Each number is 500 + 50 x the weight over its row's rms, rounded and kept within 0 to 999. Layers, rows and columns count from 0. Numbers have three digits each. The size before them is the row's rms in percent of the matrix's.

# layer 19 MLP gate, 1024x384, rms 0.0781, rows 835-934, columns 192-255
105:545600527554482489530459464462545457515542530560433549476527388652504512542530586462528452551466409396432496641507473570509527539457533446555487382575506408552417518552466530516512477506490503
100:463484422390618477387481422579464511546491569524529596582534475505600506528525485481524501447544440447474509474543507502571551477529497446552469394478490557470516510466524415475503426532519536
103:462479589533555557449499423502454498525494495523533578474451415479532565434542485451510445519501445436504490523541474522521453449565575532423441498478521419439439555524598499561441456439500472
100:519523528517627455590497442476497427480488490581528514475473534476553482457467534587461418485532550518525485494534535480568559517621506546364499485650529544502575503495532603462466506431470476
101:420537509483529503616469536528522537468494490516522564569546565477531444569512557509454491525509532482448560459495490530530513511536497491576517440520478554440419504433519596470512541560498578
099:469501480469488450431472459570500482505463500449474527572504453489485515453447489497487485535485419465518533460579569443527459445619436461547503488433453620507444518523564499591411538398579496
099:473492392472522569616522416431499536557444529433616465543540409465493544546430445496439596487527476514468433486573473436561547513524623498468556479488499485502491506521521444506559530509519511
100:494658514495523498410396449514475446455496452518591494501422492541475491436474483491500511520387517478468530426545538517524510470590455558528518575443507520465444466497511516527426469373512539
106:511496455511476529588540526435496527511591562477492574507450532621559495466517527465558505463489403447505504478505548534499521478533528434601509544515589453525536542612450583524422527494509449
095:494500594549530501440501510591490564512453547434504425432467482449527544518544510445517501458456533484523445566495507554460589460554570487562606544488470481495551460490452494540437501506455421
100:456455545590469455525397455455530559577533530523519484466509437491493520498555485482479470429560440518489519497575522567443511422526530425523493550535489453492462431481582436504420515451537437
101:481480522539472514494502534526531503578531453362512480499510427508535494525458476497475448528513393531561542600550415540448465456461503436443515487519508445457509446564474514521413529448585470
100:541488532538556423526453579503510462475473502527535483457521549464468599397499509427530530458407471554497471411515507521554579466452460392505501460505426415496508493505514529499397484462577518
102:462522449430562575468416526456511508548465510519569512488489529551437466393459564555571400500462432502404583554578557517514544494475502539531510572445441506443547549461445554518436517518581532
097:538495606540481498421491508528472468463557460535466477500380555470465492465506548443409493567475406433452516500530445461587499430538442451488521479612576516506452532569477493472409508418532540
097:471428532547394475445513528598585476523458458533473532428498537518501539506559441515525507477444536427519559456612542509556431540561444528492469473571506479480521430622598486500463386407542475
098:493507644521507486439483484550495520557470450482571537521535406514447577492480469446554456451549544505514467353525431550508486460530506568369502551478488457520558530525472527477444627468554537
101:510481536554498439502562314457485484464476448589428546488492505494413491499469521450580456533487487430537478368419515521554479500477535455458485466549453507538524470560464570547481433418558428
101:486547573484499533545674526490465544512420498432524494471500475592589501449541513452459484537511463570500483512512413500494544462457570499521516481494507462494471579453580592590454487530573468
100:534485507647548438463461484499561455505486502595450504418430485520501574578525462451470547462479452443494469445446470576623450539504475551478518477481561545499438482452508441563498402514542503
092:484535498524602467479626559486545531515494469556573547459468473539569579463454543448395502549483506544492479473495497489472461505590579557506451538475495398528473598530530473526404559478582455
105:489526484504500466479553480445528485491508510497593597438472508442520578402557562465525499536480488542362513561455414531505614536519490456431500493463559510497526590426569425498440429413541530
097:587458415556464498492510543544542478499508527453510528435562435510486494539505554428600571534419515434433480523442425599503552457470551331537518492500537644536507460477563506451433528496529512
098:498457497481531501525522474518504606536555453516524419435456535482504503423455491482521512515476517570485517453523566496501463446516574481484610609498531403396515593609492514537418433466525478
098:503574442557558537567519482512507470532521538494443502527436462604487560586448581436451505518481525497555539538515523495533539474540444546618544412523566540584514499524509514592572510517535494
095:512439465487448510574520454535584469556491475546518468468472442588437476477584516439553492470516549506466515535482563458551520546505469411388515475519435495494478520442563421499480531448481428
093:562636387494467539513512462482515554567547584510525445508512516474645522478509509475440473529582530471457526497544534520410533580609592468564451500548581493454464487525507436455539432586450570
103:511520549534511505559479504487527490495527503490537457473414458549496608535517474479505437445440546510470423526563511462576555372513540442497552525509498492501494519554532589494469438546446463
104:556565475507479467482551473566433430522456517483549482446534467443541572507584564495450501491592444381479527501550474558420595533441503523502528453472608456480455493498579528473503524488532532
102:490553494462443462580535519510526524583629508514456507465455586516531495438514548468499494453525518483515526549583564470607545471535581553476448601520507449543505500433454491445535465475466565
099:514550543484529501510594445580508507500421483464472573461431488472546521503471567436596455475466445518338503533431545476396396535523526443470507482567485480468464446475525566547469489436533459
099:490466399534468532516578504525536437492529491582496482478558455527507516569485494582476427488396462589414455484478513474518465433461571575467454411561391439588492509401487468460445449538556510
103:502585472523603486467421540524548511591500520538527480523462489560560478476519529563467453457425514582488531511456510514600530538492493478605428545472505444466417587435546427477426466488503529
103:496520580528568403436509579509464562490490508456489513533515429573543448431542500492410465442507498449480467477477443553518496459537484513517504458576517472453551589526450498567497450547519527
094:528560532569541534520565485502516518534424488469483467491459510527490539472560484489502522469416538423467436581453486422531532414438548494532456512542475451488568500490568483474451390479535425
113:472619588542489468532494533448574475484488563531460546478468540457536533445510419402476495543442484478465378529464371403548491409424462458504481479494431570522579532538450419498364527553540503
096:514467418539471502498572518434387516552532483468550502405525496603544563435589588403543473528585452483499542466549480481512439535511529452468506452426603468468522455518524512468517524450549476
101:431453521524523524458519526436497492546467580467509530540535551486439507505470530424523419482496424538484507434510477557423562460450488558415592572401428441468466503541390479454519464505519532
104:498557558552515542522470533517469429472562403513542528622441382590511553430554505457475402475477472540565488530533533546552497536451527440575472481414507483555508596552544600491420506457423500
105:468464544544552491457461491490508454540471392445608542401529539501539483436529553452480582475447463406498566460496481520458488466479520497484496487501501474473463531523457474478531483512508454
095:402501534505517483444529487544535570532477468521523467505485510545520531554471565428455482444466567550531487519454473471567532435451449489543574491437363466516465519510478425575389530430570472
098:443488541453407401532614562527450463499463471523446540527499475546549503493538525433576518486480546507581455568487452502475493456510533487435520349501406481537418503447544421461408514550580422
108:571495464504498419431565492480395468589518511526522547472516589517481539442578526503538545491493471480497440463519470547488550489539646424527555459470556488505498490477522567463433472385373453
092:472520477438537448477428454512505432491478458490498467574550433496485463520493520510467544456442527457509533514485456521449478550491603525587495491460440454474577477510442563477534572392461490
099:520552404511503475483600491508537462464529426550547504401375536536585530513420536482511410561425383498450530527405472450600512482526570500506527554596486539458525520545442481565491655460540495
098:533546463467494495439464489513495384405606516504426604601483573588497478494565501398550495578468492444461466462480437507498513497556518426474472465514520469523509478521496578492483514504480450
100:454551490524473484515576464579628493526560459419569569574475480527513544464461550469480473437459442512480444589513516436531522493494515536462569477455443416447414570437532503483434505570440467
095:473546468498452451510450522406478500468576544561435469553507589480588553450516527570534502488494494516507468578523419500614416543454593550526548429533529522517443498494519529494521485553446507
102:533570581465464464541432483561461475529511550603476430467513587577487477404542442518447407455552551500535514491617518577513575491518512488489428449463438502479490529540495464466524425514471493
100:524524419491468486526525531559475633467523565466525452491555551562499518451411535490548564486558477466512505409565564431541517486588528529510465504523540457491608551508503527585570498630511540
098:497512512464463443443509403529394464480480397445441619426438572547559467424543613499457443512450418474506532472503425541402539528500476491490428425496522482541484465445449508484564522485585519
099:498525503542431481424543532527456479541541498539579570471512517527504581535474526411540480464496505504442560574442418579436459456502449507549498537533536417445460470503491426618486492547502528
097:542525504520564580508541526436514476566527496503539523496480468512467419442639562501463490504551489592497421488490563546434523481425577496520505435568473443497510537442535504522459479563533525
101:577589451550523429477501524499508520476520532503571499437515514492519499526552526434499461496514528474450533519496534469430518493491484496537508592500406468401494621534466590535440522508576499
095:520544469456552529516505419489535550577531359621505528448383473532589464468498528427443497518516468521431471399453560505475468532584482510490464565562541482417470472509558520506450534496579431
100:406543501520415517446467580572531406489506442458542592434385460488492520511462540451565477401459514501407401543503466455563528489524575523468485486484452504457532513503524451486419491536564438
110:448440476521486455453474462504473526590477505476576542492556574542456435472513493460459588546501431528531498472547469439458497550581482446481550544511365496480558531544424547587434511484545507
108:393587587526481433473338513448465455485571494553486515479367547549495533500534539431514484523491528517543491542482494470473526456524562497576512436599540519475445585509442529450454471513498451
095:491631535541515396484575490422538518532556524583512537425442526330631583524504480451543462472462474492474464463509555444507515460439458498538514436407575460429436506507545530530503600440560527
100:547507494554503420507518476462492491549470540384506562486507450477607511533394506420505449625463440389517453544515489539484549500572423442450494518521526471536569551533469549550449501469472510
103:439564477563464451501392502477546490511470469528495503505457516523495587497515451472553457416455490429459470528515501493550466534503431514627484424492536534553492496490567441507495559461602517
105:473502537466490474482529479450444517478509441489509558478499472496518459480416448455444460505521529416486542475488469515494606454506452536546477349458578583473458527510465470539391496386514440
100:454534504510521440474527482397495546577537587537572602526482516458513519563563509438534499574413542513400546496524482524504526524584480540424502415515408480501460620527433531433487535489567505
099:492483570554473501464496557556581460508515418502432528548520485481611489480563497457482440584523457510461554538460449496520432495510488454433560423583519474623479539569585569514475482464453575
108:483586494487517448493461452570475410423493479523556568491497462459389469548462528498477595478459478484537461613487558479481471548529572498526490564482498548500456498540476580545447496479516534
100:599499516485482532451490550513549490498532600535542418536490483422511527554548589494447472392646541521451484494465532428470578542476485410521491549446629468488389525532507471483441507523452551
101:518591525475479445527505498454512420510486553478493475513511551554642498429574542531472536497535507604483490588482550519574566543572500438378519511476486476498474610456500525505516505575498529
100:414539435453519449504553493472525522461579430473455525544548559565601447469457509510480538516475432522532430473500541482506536539554498530480536485548494551440551524408554455491573517456510524
106:490514543529500549544516517552537541546534479427471654500447524567476573505450463506530526458540484499570464440562523525519546401643441535434460552533406532553487469506510576494517467522502440
099:518455522506432491547487490598481427584488612506500544526440435455520485507539428485542487540406449518485418446494584513434485485465543413522474498520462468430529498544452469439475546533515352
100:375532431531494501614516515524485451496419486498608489519444480545469563557540471505555465441488347514526468463522481519593508585516435458488684487524431495486431442500584558521425529459599527
098:461517615540528441443544523456501411519519472466456561484378586560524464426484589424427536529426540536528517485560391527530470550541588543509443457538544464517452417486538515557499520511548478
099:393502545473513454532435498493423507480488531514571485347580447456490484545543546515504443550521511411592494393447529517440532500529415563601484533559420472500445580456469509447476534442546591
095:467487445508484428530608477465457482495458488479596438577596567520547427495505630456378502498487560468436442536528517493443608497507495527492451483489507485509487527524537565444515463430498560
096:500498593505493547413504487509419487410443427537588439457500450516518510489459573552483496543555423532574638463439559494481525503514516490467498502418455505498507469440430473558477462502587586
100:469533565398471454510519474407522496507596484399505461569495463487498446457580472535573517426486510559436528564581485505404511512459499458493482486544540505475540607550497493563536550580442526
103:447503554532481521480424543411443517539529520436548549509604472469520424550474550468482547581548479467426463467510524503420546460504540497502470501516481471534409575442516526557615466543601522
102:510570507451442452571591468494460456487547464530538510428559495549634511457497546467410469508533401449502524519499556434550573568556507448468461487510547489442547470544557555512473442477463391
102:496491463529518433574497363486534459534492672517489475458502522540523485522462514444524526465504499458498465589506599504455490496618570418536529441601544485448519562509494572523441428416486485
097:558577385493567406508462479454490521533586544527563519524499541479506477570571502505352390469518548400434435497562550455501476542531495500515505438528548453484537587430504505466374495553394477
096:511492574438578431497563518461599492443526510558469541502533512479462426506461512583487336448436499546388484486465482546445473465495498497501530468545405563456593467535506428492531511574492555
097:561594491444455393427475442480464516584538401509596508538504509509523497475512427481495514524532493525558518521434524473482519563570553451397562516568475461512480509576423575535496462445605501
106:454511488498397412528514460479402455499486623490507480515535484512566456354495543420444522583443491434429495512511446417511577525508444414456560462612516575549456467510466513545482557494577572
096:549491483499585551471522468355541512483437478518604600554495451544399436514492518399433531532464468607379399510524458447626467529501481618377506580477501532598446481512535556516544580527534532
099:417493639468578500436467505489560560555542455480483549489522531418510474503452575481460434530486520583478490492481553519592513557490502575486542505485484434389457493492501544494450489546556494
096:452558541486467432497454447545493514500465463508443509434406506552498441569477495517487453565490510558519422493463491580544476531557567481469484525526416468541529525497409540487480426479526491
097:478450530506421526459491489405580519450440450511534567410413472458533487443487489474447510569489459504458480422469549548529493446514573527498496417481559440477490519444529551481583493510546466
100:517495525597446505438492547479442536434526454483582524483477521474499518507544499552450463576467466406546478371448494531415509494438438420460475521448529517441397494505547515489469552562446543
098:474535552474591425497601435538492418540518570521482481442456573563545468501535509526414331524401515479521465495492469432524505461481546509496473521527487610508483507443526520527460449386459516
100:486467507460569517469481535553524488467507490579525462498460476493467509531579569504524386548504477534479520518432512460454508443540564558544582535538496452432483594454500539536489467398465501
098:529626488461480650536466503476485647452509502544511527502524543570398507517520542491412544584507602512435590485525574452461599462482502482545406445504542541513509579468531524520506430534503525
103:479506479547498362571511499390461465452472553509518563430506394552486498459467502503471507529405429410441479463522471536548486517536541551533475471504538603508582507564479477517511521450542457
099:459482530487448504529446525448441388494543464527483487444412427540487534478513544479515457543479472439506463521546536533384496487600469422470458529509528405516454543503567420557462511445542363
100:542441536444434464496530512528522449614462497496555568511489480472579491467466574555473466497553459548525439535392509473516484517584515609573544489535507442538555462546503517545534458384515452
105:477438561468450554506479564488424483457593435473601548494520471641542490433466549403490530596509549476509534516508428538516466500504489515519487470445555432505433538604522512604440545503512469
094:574545493478510588453505503445346549503532471446429543546444505488511484555456558523436451502502476505477530538452538449531491569546495424554509453493424388513480579496523531571611365470590560
097:455460556548491513588545584475507473515556547486524609463518506467462496543613498496426441491495449437542421440518474488434629482456564441506569431599486478403455550511508513520441485518546376
098:402499499455507541489581552523411497567439500534501531510436555651543434498551510503576405447525476467427459504532503433526538554547560489514560523548435508499491527426575481585506513468528480
100:418506552465513474492457479601569513484538471559502553520417438548397541415543521471535457608423516497489504546456462540488399477438534420511497382553450498505464552579448447624399444472556489
102:444514508439434477508458443446512540482598520478527477433536468627469525553478532524515456433399429496590498485478502424480531401490612425542436505581387530497550488506505581477498475472456585